Weights of a small GPT-style language model, trained from scratch on English Wikipedia.
Size: width 96, vocabulary 3372.
Architecture: RMSNorm before each block, rotary positions, no biases in attention or MLP, untied embeddings.
Training: a variant of SOAP for these matrices, 83M tokens.
Each number is 500 + 50 x the weight over its row's rms, rounded and kept within 0 to 999. Layers, rows and columns count from 0. Numbers have three digits each. The size before them is the row's rms in percent of the matrix's.

# layer 2 MLP down (transposed), 256x96, rms 0.169, rows 146-194, columns 0-95
095:444584463544465495427512512484470419476425528520485498536501477462591418533437489474561428393464479528466381477525496523504470511463411449506505477428538530541485447427476524497450522595537536537508476483452516493463530523591393583478552526487567394575534480585619496503459440491544531548
097:465545542510488482546397536498460519507533461549542477426500573537489618531540463500476500482502458450559408533536486567555527543441398547559405594489514632456506515605541470549530519484494473446458530591486510392428536515541449514505512487414558475533510523468392526526438515519542486430
106:517578517515530449594494566616525426455632560595459472476474537477514462478488359529528504480477463522411521538507506549523521511537446460416383466514456415477466577528473509540523487556500540423497434445509530511449514441484528393558501496463532542554453523466556487454462481491556587504
101:489453483485484503442487455517457502510517573472559511532442501488566610398413530483514673494557490453526458532481429516500511592583472506494514468554510494496432491365532458536471438473512555511472464446472471491570541495477522497564569538501488507533606532425499460518453503552639427552
103:464449505559509513600497426524443455540478534498416480479486506563508448475463586547446531505519476519514463495537505542473520524545625478478535432461574497522490469490362516463491543524487594558591564502486493526517677490485547417505500480462489474459535533618523478428503417464417534562
091:541551513417440535526553462573485522485465567580496564473438553523521538564448545478437539423583443456386453490534483533542460477541627440506460484549404539506476511498490465397534457471481448570496460478515478523460389458520452415558425525493423502517585592444472516500532453474501546479
098:456540513483538475478511495480471500511464364543467524521471481506583650477505517438558561518451482478491458592598553457569454521470490452487649432511528554376473526460456532506504537459480445592467552495520576492471508458555482442496470462536595460506443524507563521432527486464421474561
101:442567531537510483579510484494576571521537518478476543473466490542547441413489390487602456471544521523540579485493502466587541411545526559563470540495508531522525538570541463388597494510487547491485467449478627547439579573436509564482529439452548474577516503544427551504487594451501481536
109:394559485539471446595510521515562507440534475506524410517467566468497575528488494603577413492459544402475460603485627451539528480391532512541596444517520521545535513423472505504485504458435569516541502566441531500472455473478506463559464458525554497498494546452545499441543501611445531446
106:578538569579588541492588523446502573449503494442539525448475450461489550572444598547494490465507433464568534561516540476569536522533523581457431466455476496375499439593508529564506625433479481539515445562491488567490506484523564551533509517460497466543513562531503534451487479423403433441
106:510489425461497443507491489576455543525508549513414585524549464442491504498457440513553565524503511501584576450559518486524470441468532472486529446611557522557536520548462668534456415562515477459530607509551515447509500537492453530494442432430611607503490505488537386495461541474475517471
103:451518487352619504541569491530585500491576506485535523515544554443486614474445523458445583490537425500484490569450435519443556525504464456551539553529565559499522595436504538505520478582500477394471507546405537511531474495453474560501496471427497445552526474481487590566560434530438522494
082:485516428441419503469504532513461475492451626487475502509465476524562518508511473528498532434476527459484556510532489455506527558508467476368491402499460436450584486528527566599512568456523540448408502466515516560505470601527513478539498539450386456560449487532497500574501578535353385499
094:492557487495555500431501653553504511457351538559439476466617512481470516451475544446513498525537512463515460499538456512523528520476552504519447493611547510504555449448529510590384517479547440532537480581438465393519564382541523547502532475485523474485478530533530480476614467510495469436
096:567490483547480556524465504530491508460586406508559436510562564604556421464482514543486537478475495405539538539508494458479498428467419392458483477399539476613435504436517495483467521521504475512552492535494503616590480448571550447534507494377550506442473527466457508431543567416481468538
101:494497451482490541511545563486582352505508444514508468538467486459449521400570483514438530517505465443548570600573411571524443470576607411434507533485508531515545526462454556569519518481625477470547444475495392520525548478450459516500477555563568561490494521459502429554527506523524567471
096:480575510558476547476559544577533477567469503483592439491541560547498534444546538431440585456480547650533534511487568559502507496484481470541473454531523548589522497518584392466536512518496471511612544488411533511499515601418542513479564518516488521507493434497452507444480488350520556541
091:483462487478490461444503488428515478431482435522478543378584548494516510490509493550523616424485453468569557493577458525536413443485450480556558500525563491439360568495457478563419453475447548462413449508514446604485421487476524501547500566568510513404467540466562548528439468496553500507
107:612551601493463415440463503499501474425448448489522527636461538523563474498407480492514490599525478477549587469515535511544473549475470518532391435545523485557521384487437546453471496485511513570489497521463389479527486594533476473479551539532586430465424459509497427469470557536502557522
099:590495432474466486466505466552550398422602512442549544542464513552441523442523433546430561465602588545527523501568494488510404433559511492438450523473467458542490560413541495436425492528515594460559518609496471534538476561466458531556557492446502468538533533475522526397485438524560519484
110:556454394488517513476479380422519620471491549599478525558541437456552484566524469525508475476568591473473506493488525441517514424540554478481581545478451574508551560396526510491552468540486532517517491523501476559475446466359444441433525472572531469508524548479482502541413568550445443555
105:531469570586428515562540589490483467459531602535474445522531463421464516543479490577501599517423450529519467555467463472426572461507474530385546546477506443464498534531569467386520454437600508544543468420489452447548527511443536493490468503401443461535510580507573454491549454480466546566
100:438517565511426435462427437510581492505484485556521479552515516487470491496497502375455451471503506489581517424522505448445556451472398500558441505467441511541521571424551584560500551550483609539441492483470545561538563460550504494548443430450526507513582430546446604450483560468582522423
099:628511512430535481492530477468473474552609505588487486489479448574490470505409483451580470494619543527451490483543491532450596441377475570467540424446412554562508431476532500483477544437407407588537509523495468572492432474465470449471465567564491486495480475502491465470489539522560508457
118:571519549466504502432389456528483372508517554509525453503464450471578512433452555509402462584490503477517421561479526551502525470492447452508497499473395465488482490488538465450498527546595545487493572481466526518493616542492416484444492404402418537586473596448504537453523419538544501478
099:438533521547513490479479528435547465467525543452528557531548517462492418619579445466494464504490542444496510604487595538448507548493409519552568520442518508563475520499513479461545534496561489478517493397465419389554494549504519474508506478374631448570445529529484549456470575498590429472
097:529490509555425563588579482521427581510522530523450507582589496579458522473535541464571566402492491519573554582519582564506512510487467451516571499486538518569605531455385517547480476524485516414463477581506545538595533523525466550532538529550559551551561494512465499583415512539442478508
098:510522423516526488485538562496511549502584432483481474504454328575443591482443466372471518536526594555541511549465509460538458410511489422461589468433492454552529498552490439583508512502511506500459451448455447456500594492516572528607526532511467412501470513499462531542513563542531546552
090:452492534459548615465536510464570460481448447515384548511446545439555494461489544574543551515495438566586515496553529443432491485535468621514581477547534438516510492382456467407430498523480528498446562503489472524478539458482495553408487499526554525460593429470581524469531453537412517570
098:506442460551471512451543564586514557553491537565548402524473420549537461404634539491457458369513415498519465507513474452609466472426511584594463497442467507545493513434544465550443434551423490447468514596512519442515455433469523449443520499530486519524507539491521460522548477564453508512
096:463466469581467347543448473539471444514401543487468607547489413541472535553496498459544442428500509496445499474484460471470475605541427567535471446450423513466534529532422540578493509445413549524450470493454496456512532538486516467566534561615494548478462447517548567414491510540551573473
105:494530547465507476641479476526535589607452490532411464452487586574515499522564508522446492505511537373452545504565587488481562484490535463430481429410492461521378555515472446459474544449469486552526457527513463516499453549469496531461476527607596479423472515493474423561545474506455433499
097:496481477549457471534434534514465550567497496447518508399521468548477512479517526409386572498484548535434500462536514461439429538547492517486543545392492438489443449505408451657512469518586445496509514508499513581498399549558493476504577446462440488500431532475505588592494578513585493533
102:494455438546448495484520633465518473405444563499443582462485475484556549512529461528548510495514462444521448578549500420549588457479431485521483475550468551447600497479436551542454515560518468452517499534417499568638532465500491444479424548382504580493457434527476467485419502445562530487
101:522564551531504519450496506427439343487529522492490494445521449500558530548425453473520456492513458474533510466444382453525458503464521483562542467505500420579472529477597480416567457501423461574508492512606505543498434579513477519439480563431487506665568526579448520457525506510523502477
097:499471510532452501471395548492508483469496449561368453543489542509511569524509427459592558506446520497542506445395536582482554583572454537443435464493462462503412513608492578457474451459559421476441559522414470542484435476547461454504476530469472427553504470454481519545414467518520519398
105:531461439456498499505516474439455527561578469532550502471529552577541529545509447600433360636523495540501546552504498532545552517588476505458536446583389486449560515550558530491528509501425626443498494436520568440481495515544480428505557534428491448444537558496444464495472533434486547502
104:500456584472553491499547411533441455547480544609461458467479506570518538508501523490467458537516461523424467527458525422459532547389406349427534586608503560448484496528503428528470557518410489439538544514469507561421442463511422534552496504439491490520472449529523464465517487391526531510
101:418530433428467456527505554518426500427501499494456510473477603490431472455599551504505509454491553490572456571417522410533471483488553457524515450511482495425566422520476489562482519480500487532497571559382457502527464465501520495474464658525390560410474420507517463543477455518468410453
098:513539532554473513505535435596584503536530453466467454414469391574483515426475462556487452356518584511458500545484494562437449499454463555543534549508540478480472544473531520444477573516620462526439433607513564477412464518530541498522485495516484552585477532415485471522486542455487517383
103:487572383459464529560484429529494540496486425446522526564473492415533620529505525504525477554383535508514469532460471526441494435480456472594466436519561410398550497408469536543580518518471544452450395519426494491581459444542485516509470510545481596477482528474534421566434460502457505497
101:527479509501572482530407432479472543531450487507521426417490534543463400465552576518490601448414507591636434486424527474568465533479456493526551444531483523519427470567521456428345443544534484495511455444457456518524473471541507444541432486514450504517568473549511530441551572520491549483
096:477506481519560487524534529465490454465497585505574517469442590435572476476514504487475522454546421441515520515525510504503508540490508601451444534539578415598502571461467509583507445503610516564455528511487469482483420546540591533461594613392539425414439594479519499547467523459526567502
093:443545512516534404536494546478369451563539475449471470524495463555512504577507409523494610506520502516487451504502529496480518449488454463523498478604445579500608459414522561501640562537535559481483463543524519418521577555630438525450473538452449510550467436495548545512471466525499567487
095:519663469480544450436508528527470509528536509526538478497497488543591427448479544529490519460487483538485507482489488567470410544554478506505483418444490497499560477512455544514461420513533538594480483532493429420648559479574588527447486529498415517585546508562458424489636491549484468428
095:522571518389538437601577484431553421448497545479591573466482550539423484570496510474437469530519482528475481420492478491425414541414455578550443436562495572523566424558532553546462505470489540452517610536491479509478498474478449490571463527490540535547557523449589504486499595502437524498
100:565437453496534451520423459468396606518474542495461520487584428605463541394488483502530469432489514544463602426542535441564491488441494465488501497498538537464432437493458508495457510484523486467533529499658495485430558427473466499489543535634480520540493485442466543451515459494475544388
101:512447463478475493552517531550605560411423431461467438513564556494538447501523509528467530556527441487511487512576505377543446507568556578502458460567528535525494553533464611422456506571510525479561373445486509548557509515580494622442552454426456471449445528530533479496475511486456559542
105:440541446463521441510516440539548654513556470498438462572545556454519449513608498516416422541535552523579508417529578500445524443540441524469521496541542443409464561477392443429538506585427467492556490521428473517518589446562480469477430489505507542500500534477539555517477453532553532538
# layer 2 MLP gate, 256x96, rms 0.198, rows 147-194, columns 0-95
092:514492527568444522518515523461543525447575554479507452478657460519579403421572405473564517550515441484498557473529566603553488547523477557534538526543520449481454523539461485442511492468567543510534479504451486528441509571522420509531433504434468446433424546529547397462494466512592495397
101:533583531611537480598524481550505472554604592524468512525541517453485488521496397549483432583580521501431493488440535513474441477528545480409464460520574515460470504451425554502516495564507526477467463420420507474536515430456465377497486517500433544618427507550490548521421512451531427484
093:509427542530418482423522480531511508526488492504506417449481474547473499521519514447509542453498526485552408555508539495602532543513420475569423521482503485545446565488553463578505493462476462622378406496485523557527424576417416513463548555518536627458482449455561495483472455477446390517
104:459496513544568554529476494471461519415509445484620493426495543466498587562444516510499462514489484541583457595489422492437493532477506581537518640500511424560530569454485514503444485503516507535435524572528580523408559493527368586499527455542507521601521449448523486546465475540427440464
090:477481593475477614461620565487465493476472597496553565531452424487474543485484486488522539487601450554499455522483537497512454530489555500616531658594506477461562441445446492452506492546437466496461488490608508516532475503477430434499444496524474508628518476541520508462480521557454484424
096:527607471390531456492478594438591466469430452520525507504496483499559477420436528445521562549474492504590402455498431443554435486442533483394471472466535492501438473449554461454472530506499525492502549479428434455472508467533473448506521356481515486469507479538485410504444399399542493560
107:561510434449471504408532523500556510502500501570515381503521467429494457506466487503475564582530465383551450470549496460479478568501473447387557445489477506494482533480498477490471542491584490504503543521470428637581372462491487406539529507528513505355485450498477517463530446555453487410
093:430460417547566446472553474522537492497445395494474485522516508410520505524587493573472428478488483559539425646527472464453503509448443364550501455502558445472519627416520479516469533445451610479561459528470590560546474444522531461516513530542500495537549515538475539504482436532526540453
108:533511546418452468497505399521536513502480409562611449489502521582456507465483492522443491591492478397539493459529486406533531559425451416514464433495446504442560490487458543506476617558526442517558420460443498531523516531588577479545534559597574449536537468467544514495431525507571444467
099:526448537410535543465464463521522567477501487556452471411457486453555549515439528526444465453441545547480490503460489576493498497505459487531467527436571446631506463440561561485493365572407602429473556522478524444470481514504529511457567536517543508542531444455533471456495573505355448419
099:436518530565488496563459536517525491513512440430546604550558392468475525483487453539538547544550492466499530564451548473469503443477587420455435560530466543438530512466513408406549512511427506455563459430377535438593520494487569528484496514506460551575565529453555536478420522567530553411
077:559462489534566462581450536509588525531555531535484438411573427490535453502431484465506540603581502419547553514445525476481526567452452522551516487553489510549413580463537451430491486556571425468476444565522422425498448443491549480549499461493480398489575558431602523482503439570501519499
080:494518534511500466561438498466463499603503458538458593508544501576540402417548523535522467503511441413457526372504605406454523507512470435431507455460420472501514585460454574501551540413418550486564430502486562496499504469488526523545497532429518517597577561438535481457481542526539536558
104:444536493438503492470545459432490493509434638470537454474423456332465546457536529448487483500480525585410540461496547523541458522477564574539553498518380533453561434541399511508536453493533506431500526500480530503396562543477463455482472472514475561477515482554543517512468481595594550546
096:534534576395427514471491470534596526381557415580444452471421489465536511459476523565439435565456497457519537476559543562425464448552414519537546479490460585489505542494533490593439484545581542414494518574531482526504440532536496451515557507490429503492524499570509447494582439527482415440
091:467443607517505486500540594516555497569513429512486530521426556487473454544551482552507505511633469514541549455427559596547507468530571529503510548478497546520509473453554444528500585490512472418491500454451491518402564562560647542433563520468490471501566416499519549493516529498560373520
088:530498509559564489548533436439576464429486500533510440517489428492529465421524497533398526635503419470461481493527486482508549549457477563555557484466466416514543460516398421547497480556458612490497512470506525591573525502516510560553562460449396461510506409498452464598510542588466454540
110:542464509507455529602598471464505517446487560455524529534536565420497469503539508556493486528527373522480576553518522604435529420552494519511499542491465541558525600417480468632427508539482567440532582521559572454564449519405486487487454512517527507497431611529556455508509477475538522441
096:545411587523435537450500461493458477451424497556406472522464435554551438502480516479366526602496551436483549501531555481408514447562521421530510493516356486481512538504413510555480503441521518495488490434467513449458510447543479505568422463566416515476468601474545560511482551468479443560
105:534510444526418455401562394526450473472482512522583480607475513542484494621471553485417504514484532539447562524463557575441490527485489504498551478537630480534390570479475498461538542470569455606473470568504515477497484562487360566505511542548467479505500520483493567461567480479531493430
119:531482521480563560570535580409493492529531530528413542496508522545482537533523485455538584517464430505434472527492474469476497496530672495447548585411482469482522407579464519422427530508475535469539500482456483536451480519488477412496480525391437549566523542480539545419527479509484414634
097:408522517494515537590655593460491484545475591489588487526515530489519482533493492532481584483429497452518455467460545452600448574483559439434495536498575456523505480508409553502451558396538431437537553476481562524388517477546515451457457560560471478477511544445539490452424528507474457461
094:369398432414432492529436424509457547522558592529528460554530556455533537526465572446502479529493501517602490485529465525520429511458424484436485543388489535409471432463469454489579531459479515505478462469469529435522392609493475475460524525640524492443441530516486470482501482490506504510
107:475536421495581460481488480574384525423471489582469439481468554395417468486458547488428494467474582502611496481504595458552533517515507450540503526541475473467499550432570433446563562541459471502471492452498458593438431541479471545561478536486641601499529455498496510511513485536574451500
104:560483463459451535606595526508547486478512464471472472477389471448477497524509457477574557499519511438466600514482508565463570600495517524487427503552452540521560547540504430406474616560456557460603476510489499424421467433435539506459468553472560579441499490508613509502469507553473571518
089:479502398591482463581437518495468549515511413631623503497467454451433481472456443523520495523463532528544546522513450489583419511505502542492528456495532484527475510480465465532530548475531583510553582425441487472445451486482527540481533581448463555508384490432602492508552604429592484508
094:586553488494522521451515401385561521414482524508472523477571532487541433549489458511450521468498388383466500514477549481395559518581543467535500489436491508558537548471476547459519509528479431425555532511538566569458427410509560513558449556441581478532615430527465501521545465508486434484
094:477491578523490521489399580491566521525472423537579544525436506467663430557541459523504546416524536473521472518467479565474564471510543411499494543520413509459475471497573627575474540503536506440579572514443596528466482529566469479488467460457528443531493498428471442408518491557453484495
098:512471510482462553498503428428500439519582450511551509518450538458401566600447502455416577443541507488520529443499511495549479510479471494453644482506543534563554572494408573573590561512559467544512488506554545439483561463513539474505488546518524529484448565436368520503480482550536410585
102:431501512450431498561421519516498534483457544480452545484451445558485523498492518495538548483538488509526519518543549486446530566536400511596631514430460453501595505594479669494429511509468503445518530480573539474431472526376459501475444465411557461496454503540602540493481465514451530557
109:492456473489488487442569556543408446489448491411584496517540530470429465509534450462478525539531460554476436503460470527483437450462481487510479551525490449432499615403459478503506555577479448450500484566422521568600503436598468511478545364558543545483504441471445509547524565475556434391
095:416482574389434545514453522545573502405483545478524508529358502399532467415408520577534483456492486592490476508462453578513500537502445508476426398525492514495527539482574491475571562509526461525605514492489559464517416485518486432573506539469465510469622533519501454484502452512470534443
104:491417472478531501526439420540487573513457490548561537413518465421492439482510475471420425592462524459527608481573470447502556493522583485561631456508433473455487558505537535479486549510524546438552504586534555569538472415429549555467529495467472532522502429509483523423568513609466435537
092:529571529477578578542561431357560538504561535518520476482450542507525565526434366472485550572492417462452571530445437534521608491474498477592500493557542460524572547502469524502499520583502522532548510514463528517390476468463511468468526550492431497608469564552557433519553531536449494480
096:504557493540430480519418439435523505424466478540379456441518515467503543441567513507519568467529427473506519408488571514458563598545415518474556514521500497526507489554441438444500438502455512507385533480435527610473434471528433504516539467556590553395433445487545471498488407440516550487
100:497469447455518440518481493587477445432462472516465520491566404469381489466533506520546507482449566509474488519475581508463563578436400526495547491500550493458448524539560560541451466609554538582478556591481509526626478554400492542534460469555587495534449472521472514525542375461549528501
103:436495497517462501557503559570550584472430459540562460533586508506401562409544456534465511426501481405571577508545430446475520471596528558521530535437439542474486566497560548473544547474606559490511397465471530488613546491575525495516456528485502532503578543459552490483550473601529520520
107:488501608439529467435498506440568476579465561470548500501461452448532414441568516496513495352506521388462494563600511510470546458467568506540483513457529469519558520473527558451488558482492477500549420530524573462492459545506370469461539497467573534561513543521419417435524553510477580570
091:569548531482401526476505485449616523542588570429485458590487444534503559475418473557514488399561563492534559544502453500557510464480501535469433533556554474460496589457397511570531590440550475512455499535488575558459458473504536516567445482429496469539561454530503510529440576407575480486
107:480565465483532593460488458541581518443474502468490516580541482545534540445464510488485565530402445517498451534605583487358568463482538496434470516532560528463511420499519494491491468433509435552473533426324523415508507504541574481516531515545514482511469511438540458447556445563542458580
114:437530472534495423452515580471517573577423602538510518623536443530573507554399604456460552534524539489602429406511450441480486546545502478531507510482479468489534406431534440511554443478525491468584360416554487554477521537515455566515499493559521518518498487458516489453465522497514479466
112:473419512510511477510484514556438510497479505534558435414472534488573479401601515533470461464418520528530533485475584456504421600468510479526424564481491516428477531446600493541575431530641533544548467531473509463504477506468507514467512563563498548491471408322465444542512489481517532465
087:540422618479502537492446556422427478553507491415526488464492540467527503456450549597563463402511545511421458492446562426512516495525521585545447582519445441513453467560456445496502500469542507422527437531529453514479519459585481532583390522513480611521437456516510570469578483505592529473
096:542475485459587491548531421491495503507535473466487531461533534422457533488508493451455491524512551413489485540462504425513643428439494472444485557478561451519545510505468448533532596560508535412440451530524585598491434547483424482523560551547610526513464477493441497441364507450512489614
100:443496532512552577502505448467427426528526470529463461508455563505527482564541414455563525435525523498480553529463494404560497570476500398453643442544503501439528526465392515488540459587549548451462493564481543476456513479488509516501560504457580459495530546565443461550435505381546611443
101:546435478509520443598521577409486561598511594505484541585510458525466512397486565569550532403445535457501529443491517447534493521461431426486491418484419544463460508487468482580530584439570453534483502518503462547525521488490478443492379455459500478495506490442619559427439492488473566494
117:419612521418445494418506520522608551447464518477533458500485565538489494508454483459555585486507521437506499543506509451380484478549569532417513492582575522502558482513395479499463558454518556438626487437462438548544464458509494513516420479436497471534525474469502514406501611584486463503
106:509449486539480526562521536493507478517500406470489632480512480542434454618486380453497554507519480447510447438464483512558493499521589504613425566462526430454559431499520464559478474495421488541592553524520611511637499470487481554458447480454575497497501534505500413485499478446459479432
# layer 2 MLP up, 256x96, rms 0.185, rows 147-194, columns 0-95
094:530453527515515465473376560552423506495533504541571516411515454488506427507496572561461585535497537474463461454482400451535434536472544461409501532384432657532547506470536478525641429518555485529515493548474515478528490508487557533485549461545455498492502463413487442484564507531415507464
104:505425500514594506472534470545512555595511510558566553557553483549458506542499486470554486562606434542478555461527518438460523492542667542520486516490537542537499536485505506393428506471428497533456521560524544439616419520538435522505498508404510438619508528546496600531488453554512499500
092:548521495466494466531426409500559474529529487506494522566526496488412481506506435508550471558466566456540527525461481377505547504416548536531500481477466655492517501611477486500584522562502509578583441465594478483450476453434562488442563557492583502485527483571638461492546452542447505449
102:507502536493588541469500460451533479449584550399493464521389490424509580508546454393505546461543496410536558475457529516504467475542438570489466600537488450475551402532583458473520559534516471469466527507501517453402466585558426504467519516517475548529470467453418452616428560554522458537
082:480489487549549528483525519561542417541490542502489464545530469495435424471500463506573615565526397426480517511557517485458492546528501535550456584539430417503568395404494587481465474593497532525525393530573548467472628566549434538486548506568499487551556447523498534480523497587474513528
097:530491425528427544498463473518400351416594520483543471484563529492416403543438492521606495430422428536513603439460538528484521515528444517498509519503440478552538485471444415479554414477472482527512455430491426511496518503454548430536440524508496572486489518472545481601554550455531523458
101:611450435478467473431439503484515499506501524522538408505633392433457547583489519474471496456474469461422478584503426493545473385470568579552563417517507485469431495382458483537518489461480479552441533435486470494547491523499468507432412576570485484508459449523435508454501510451476535435
101:504469531504541579476431554480593546589498512567541502422545429446512467423521596490537494531499403470471545456425465613521493472495462557392461546490494469519468445530530545466508446427548532435449505499559468486546506542433483558456543426473516525459474470426511551504599512369533531590
105:563596499513623496526480471471485468542602515465407474535575486492566459505546431550578530565489528458435454483403445521432565531530527581517458600464496563596503506477558493569504408449454593525529535490521471490543516417546525497549531499530452527488445443466548502538434553427479534572
102:537435503512438512508499498450541544570472423545476438396513572510610460478495514508454496445499465528421494594392514523463521523560455489546503516477517440572570451453575450483455461517469476508481575500516476531438505527480434658463576519419533443460532563536497570491458578599518546560
100:457456452522544474603564561537608516497450514487446398563523529544509478528548454542489544446578453532484559515474551485488459488507461606539467528483568481508479571421514554410434458479485576470453541429477450486451374461404551485563398427555474494491473537458509575479567450479537512507
080:394591506575500498458470489462451578467478455563519493435489517485648569478467445511540487448404497482477442456515494505508493527555469502460501499608436560445532479532566517558497572404464483536442486488481489559525529563477459529472474521517551572562414523456565581633552600494504490487
086:507488531500534485418513543484525413473467514541480496539518486611481489414475532420516425473523601495380539484468566519376428442558508421490384533509529519546570440447440484429499520517505535466486489577496511507507514486577500582513469512575438515511548560410598419465493517522435539443
097:499530413522399476523533489401449487463613511613536550565492478514465549464473511517528438465421555540515501594504496560528456392523470449489631584496513509508499560419534481558520473485473553516405582525440497437475424535574476539489386458520462463523450481443492504500511469466502512430
103:550535557426466561551515461520471512408514454515454421516455527520553588450422446529449468394543507491450592511545510538418496557556480548637439462499499479464487533472594533488544528583490565412534604470537537522505431471477529572470545481432519543526444421555488488509530511492600479466
084:440505573582341530522463558537612562573515470470554446498514569513557510516413506462521534486464518476503478429474508514509515466481560530543427545517456463560601479482553504531458538502496460442572461426406466440492562511469633534512520454553502549435532517499507500417579408505509481556
088:446633551403485530465545501498519593498478508504492465592433483500475457466507473484577453513507505483519556480395451447480504475582516474496416444419577494519601448410446548493505466504445535538469485523474490351433557496458518431535490515524590572553468535539506412488541491504497484404
107:559538506448552481478485595532444484524465429565414464535422514520536522363498475576502403559493521454509603476635472440477420519524507558533539419467538432539545405473411554563515494474495565548429449542502411477421441500535473485502478511460492461515530446543444472494481499513475528451
099:406474536512483444412503500444484554464464477515535523445460469466549436522431537494480468540509462491520509508594497463462649465424516436477585481463528524466552342525504500478533451454519452513437549350499501504427594438547406541509418448532461463500476459511499482559479461532439516480
108:390452557520492492512479534516463492516490500452454488581449522555512553536500521436519468525398457480478471452476383407528531483589534496606378497531456594481488532510481519473502544522447582440474453450500440541527559489481624536537517499453508483501496400457507420451559554549387562517
108:528470485510452633460563492539486543543498484520490479540484523444450549433522525434512521507464535567533465487482394493581608470565452535498511560388505510476495545509517400470447527486525458519521519470466517524573539539507573529586487540448466454463386482419458485467573436545391364497
093:504536442506374564541571575485473539411457510542490590463527549469527510503531507510482467523506447527468561486447450465505525454546524531462557483490476534468455539557549476545589515581578544368483507448474414501643425508464498480406491604561471460554448458467468535550552527494503422550
099:421541453489480467467567525549509364528474569507448523542522533516508415516526507492497521512512496408549508460493520471519415548594473455468492472455512457394463476424428397543452493491560512408568477422568503386490484608572478439447477503513585438497548570486488530501588493444536490519
118:551488445465562524440492478430467553476545471408467478444491515466450477545578547395506500462476554514425502456491470443570428550486460546527537432455593544436495490576395467503460522495466448553521512506558506448517432415487557529553425485599580482465429442493470543515413525492375563532
109:454583518547542477570458512458440463545516553463498542588555555519575467494594395492482456461407601477548411591468546398496583484529480508485523497435541513524421511540550494427601549501529519515443572459512507478541500420554566484506565448466598493470495515493461524466528556415494470454
087:451586435591583456457489509518461503489468534513457447543469460462526461504398488533506440579526507612443455549576463417495497446493508559582487552526561498498422443456500475544434487436585555500471536458527551379408378496429451507474509465458511418564470489529493483508558559519462501459
092:458545494622456501483479511465513523445502514526495426558563456562464529514495393412441576521470423470504504531520418528416473570524506531540588447517453472446462537525548482442578593543522486400491486584383504462486436527504471614487530564492494511510558449447436594455563512504463516523
089:555484451500539430511453505428442491515503441541556488580450517504410450467436504411478444454519534509371559485526544439509491518442594612522449519493530440399534488575564549467551491510491561554466444435504459511541455531439483409574553506459413556542473546493477599467454498481539512426
095:553547602466526453449453423477500496475570542435418535489518584445461461597516600388515498488559538549520487452421541554457482501516429501506685445477569529472493528497507555554554544604461508480532459436549448512465510553470454512489479531477510511510433513453404520540503468498470433499
105:501602412548470467454480476526513518536394568494505557467457469548432512583494509515518511457602472461496470383535550522436492573489366572528523432443463522524523515466443460574513507509525531592507576513454470433543496516431599444485557412555554544524478538547592555492508495490519434512
111:400517539492467493439507514585469445514448500494487464554498428535407526438466408372441521504484487529541522473478492542473530565427531481569485500512429566491455433404559486458581478656513509459520493478501484512595426417487457582469529507506468516551477491474546634517504475513518558438
091:470561541427417421528443459468503522544569548465517456531569537529521524494518503464490476536458529573566416423519424462452597520434573428474506488499524490502470494435467511585436390536597550461519424397521632479487488512546437467544522504513458423522470522563442578501485430442510506484
107:460519498505542461503434432395558519495499497547400505502541522601656545518524388473484524425571483484486550463535483556489455471630529533516522508446539462525451464547465528492528394573493474499482493526530503497498546408589415533595580457457499469553534493503550453470533493513408523463
098:463493475389440511505459565539485520580383471432400586520527579506417474478495520547436458478474516481426460449564546432533475519569510451405516493456405505476500432461439465472536551452474441518450409520501438459565474505548524455549488494420496544445522500518414559575483461449544571449
091:438460494470516377500430542546487466527487586517549567636491445570472495556431465532472393473534527556549486601523587492560537538502478532575515511472444575544563527415486485472506439459479490465466535505505447412536496497556520489473610452533497478507524567505540513505514520649531444546
108:397501536429466560463446452481468479439497463476430385401544497527472623512576541514439553547476532477516572508484589521462585421464517514460485580480549545505454454574545518581483445543488602501493534552496520482496542524456488559529413500525531524481487507448454497421576474526391472424
098:517498524543562579480474473510431453483568521602548466485505508534546480515390543561508520477527535526435525412452502552462561502422516588468490524526549475447492516501417392510518471550418554422442498584559586557458484502505512504506498488531468470522406535487544460451464541315559556512
102:431557535472515529554522470479391429468532538558505532503522521442521499504685550517494494551523521452509463502380524465458548461502607435520528528507405526423513401586457483526493512399475488549513586595478504485465458460451514533505520522521482459561481483513447567411482401532545487493
099:567527502417418531554464431490553452553496504401567442452450424498476423472451547552451535563485448469463498506474476428444592496537481511456491411445509613518494547539517549477437513475555547584470490582515568454447490548585518540577518554454482606482567512563469487500435504475433576519
111:479515535584451393512481552484434523526606455530517413432443495517463421502545541494559514451561537532555543654456426550518465532457406526552547560540467457569496472536541527424567572470538591399489476457584495494525499425471479564489516497477510447484503430485478562534464559482462514473
109:468513509485538523487432544527521508480496451443455561413445401597498521577454503450521498506462555561531482471523469480565370455558362550483517514531523378508392416470505501484479488485458473524474557458468480537486538526498601418520484374453512442433492464502592493533456486448511497561
110:459465511490510511492471477548467467483464466477603546548475402547488574461475551520541560543444486484500518489433534540471496509490482483510606445575469463566542513541514550466458536443316570430593442572494476553580449438483436495542534417434517463536567559612517529453475510517569513476
091:474469456500429497498563435434533498526436394531507459471352520494512460391561553513536467557449421498491487582500592402425493516570565489481555460575441526491516476545616418516468479488488451501553561445447476527524518492519532500407518542490551526547540449589472470499415442519504527470
095:425464528587533564476473514414401429476519521426512410479553461498421505582484479500457539533390496535462431439506461491528464491438416555570533447447486530492461489502461474415436516452455530473500507495556514490437542492582495429580450528551512571463453518384447505543503589499517595431
103:504526486436443581509414465537468534346463490420497498520535415471485575482521522562465492493369528406574489511523414496463599451510492547552477415441525526496433536577569500544466434447535495504437469446534466539522499486537477412513477561574431488473468477541476562469452503511471530595
106:444441450490550454494551493532465425538514493448429423482429537494574520627509508453541463519468551533447593476506525639525511427514532486562586562508477483607536507450428531522485511465442543445481466510509500412505532568573417546435515391496496545451427428531519476458457562508522551521
118:576561513529528561434477522413489537515549512513442528527478489432478489504430473523533448520527514567489565495422473506512530521467559459615560562487472418494463433439440502585432503536475497553431565422450519501417538583407484444568393544511484492498543573513602441542492438454491502393
102:550516430468546453543526530547475472529437604542453415544472442513496430520420586405504489547502488565467508575524478521479478518453520461468542493554587532414402493498451451531444497536466438525483542487500521442450482593527525528513516473523482553486401642526511633459508554438580524544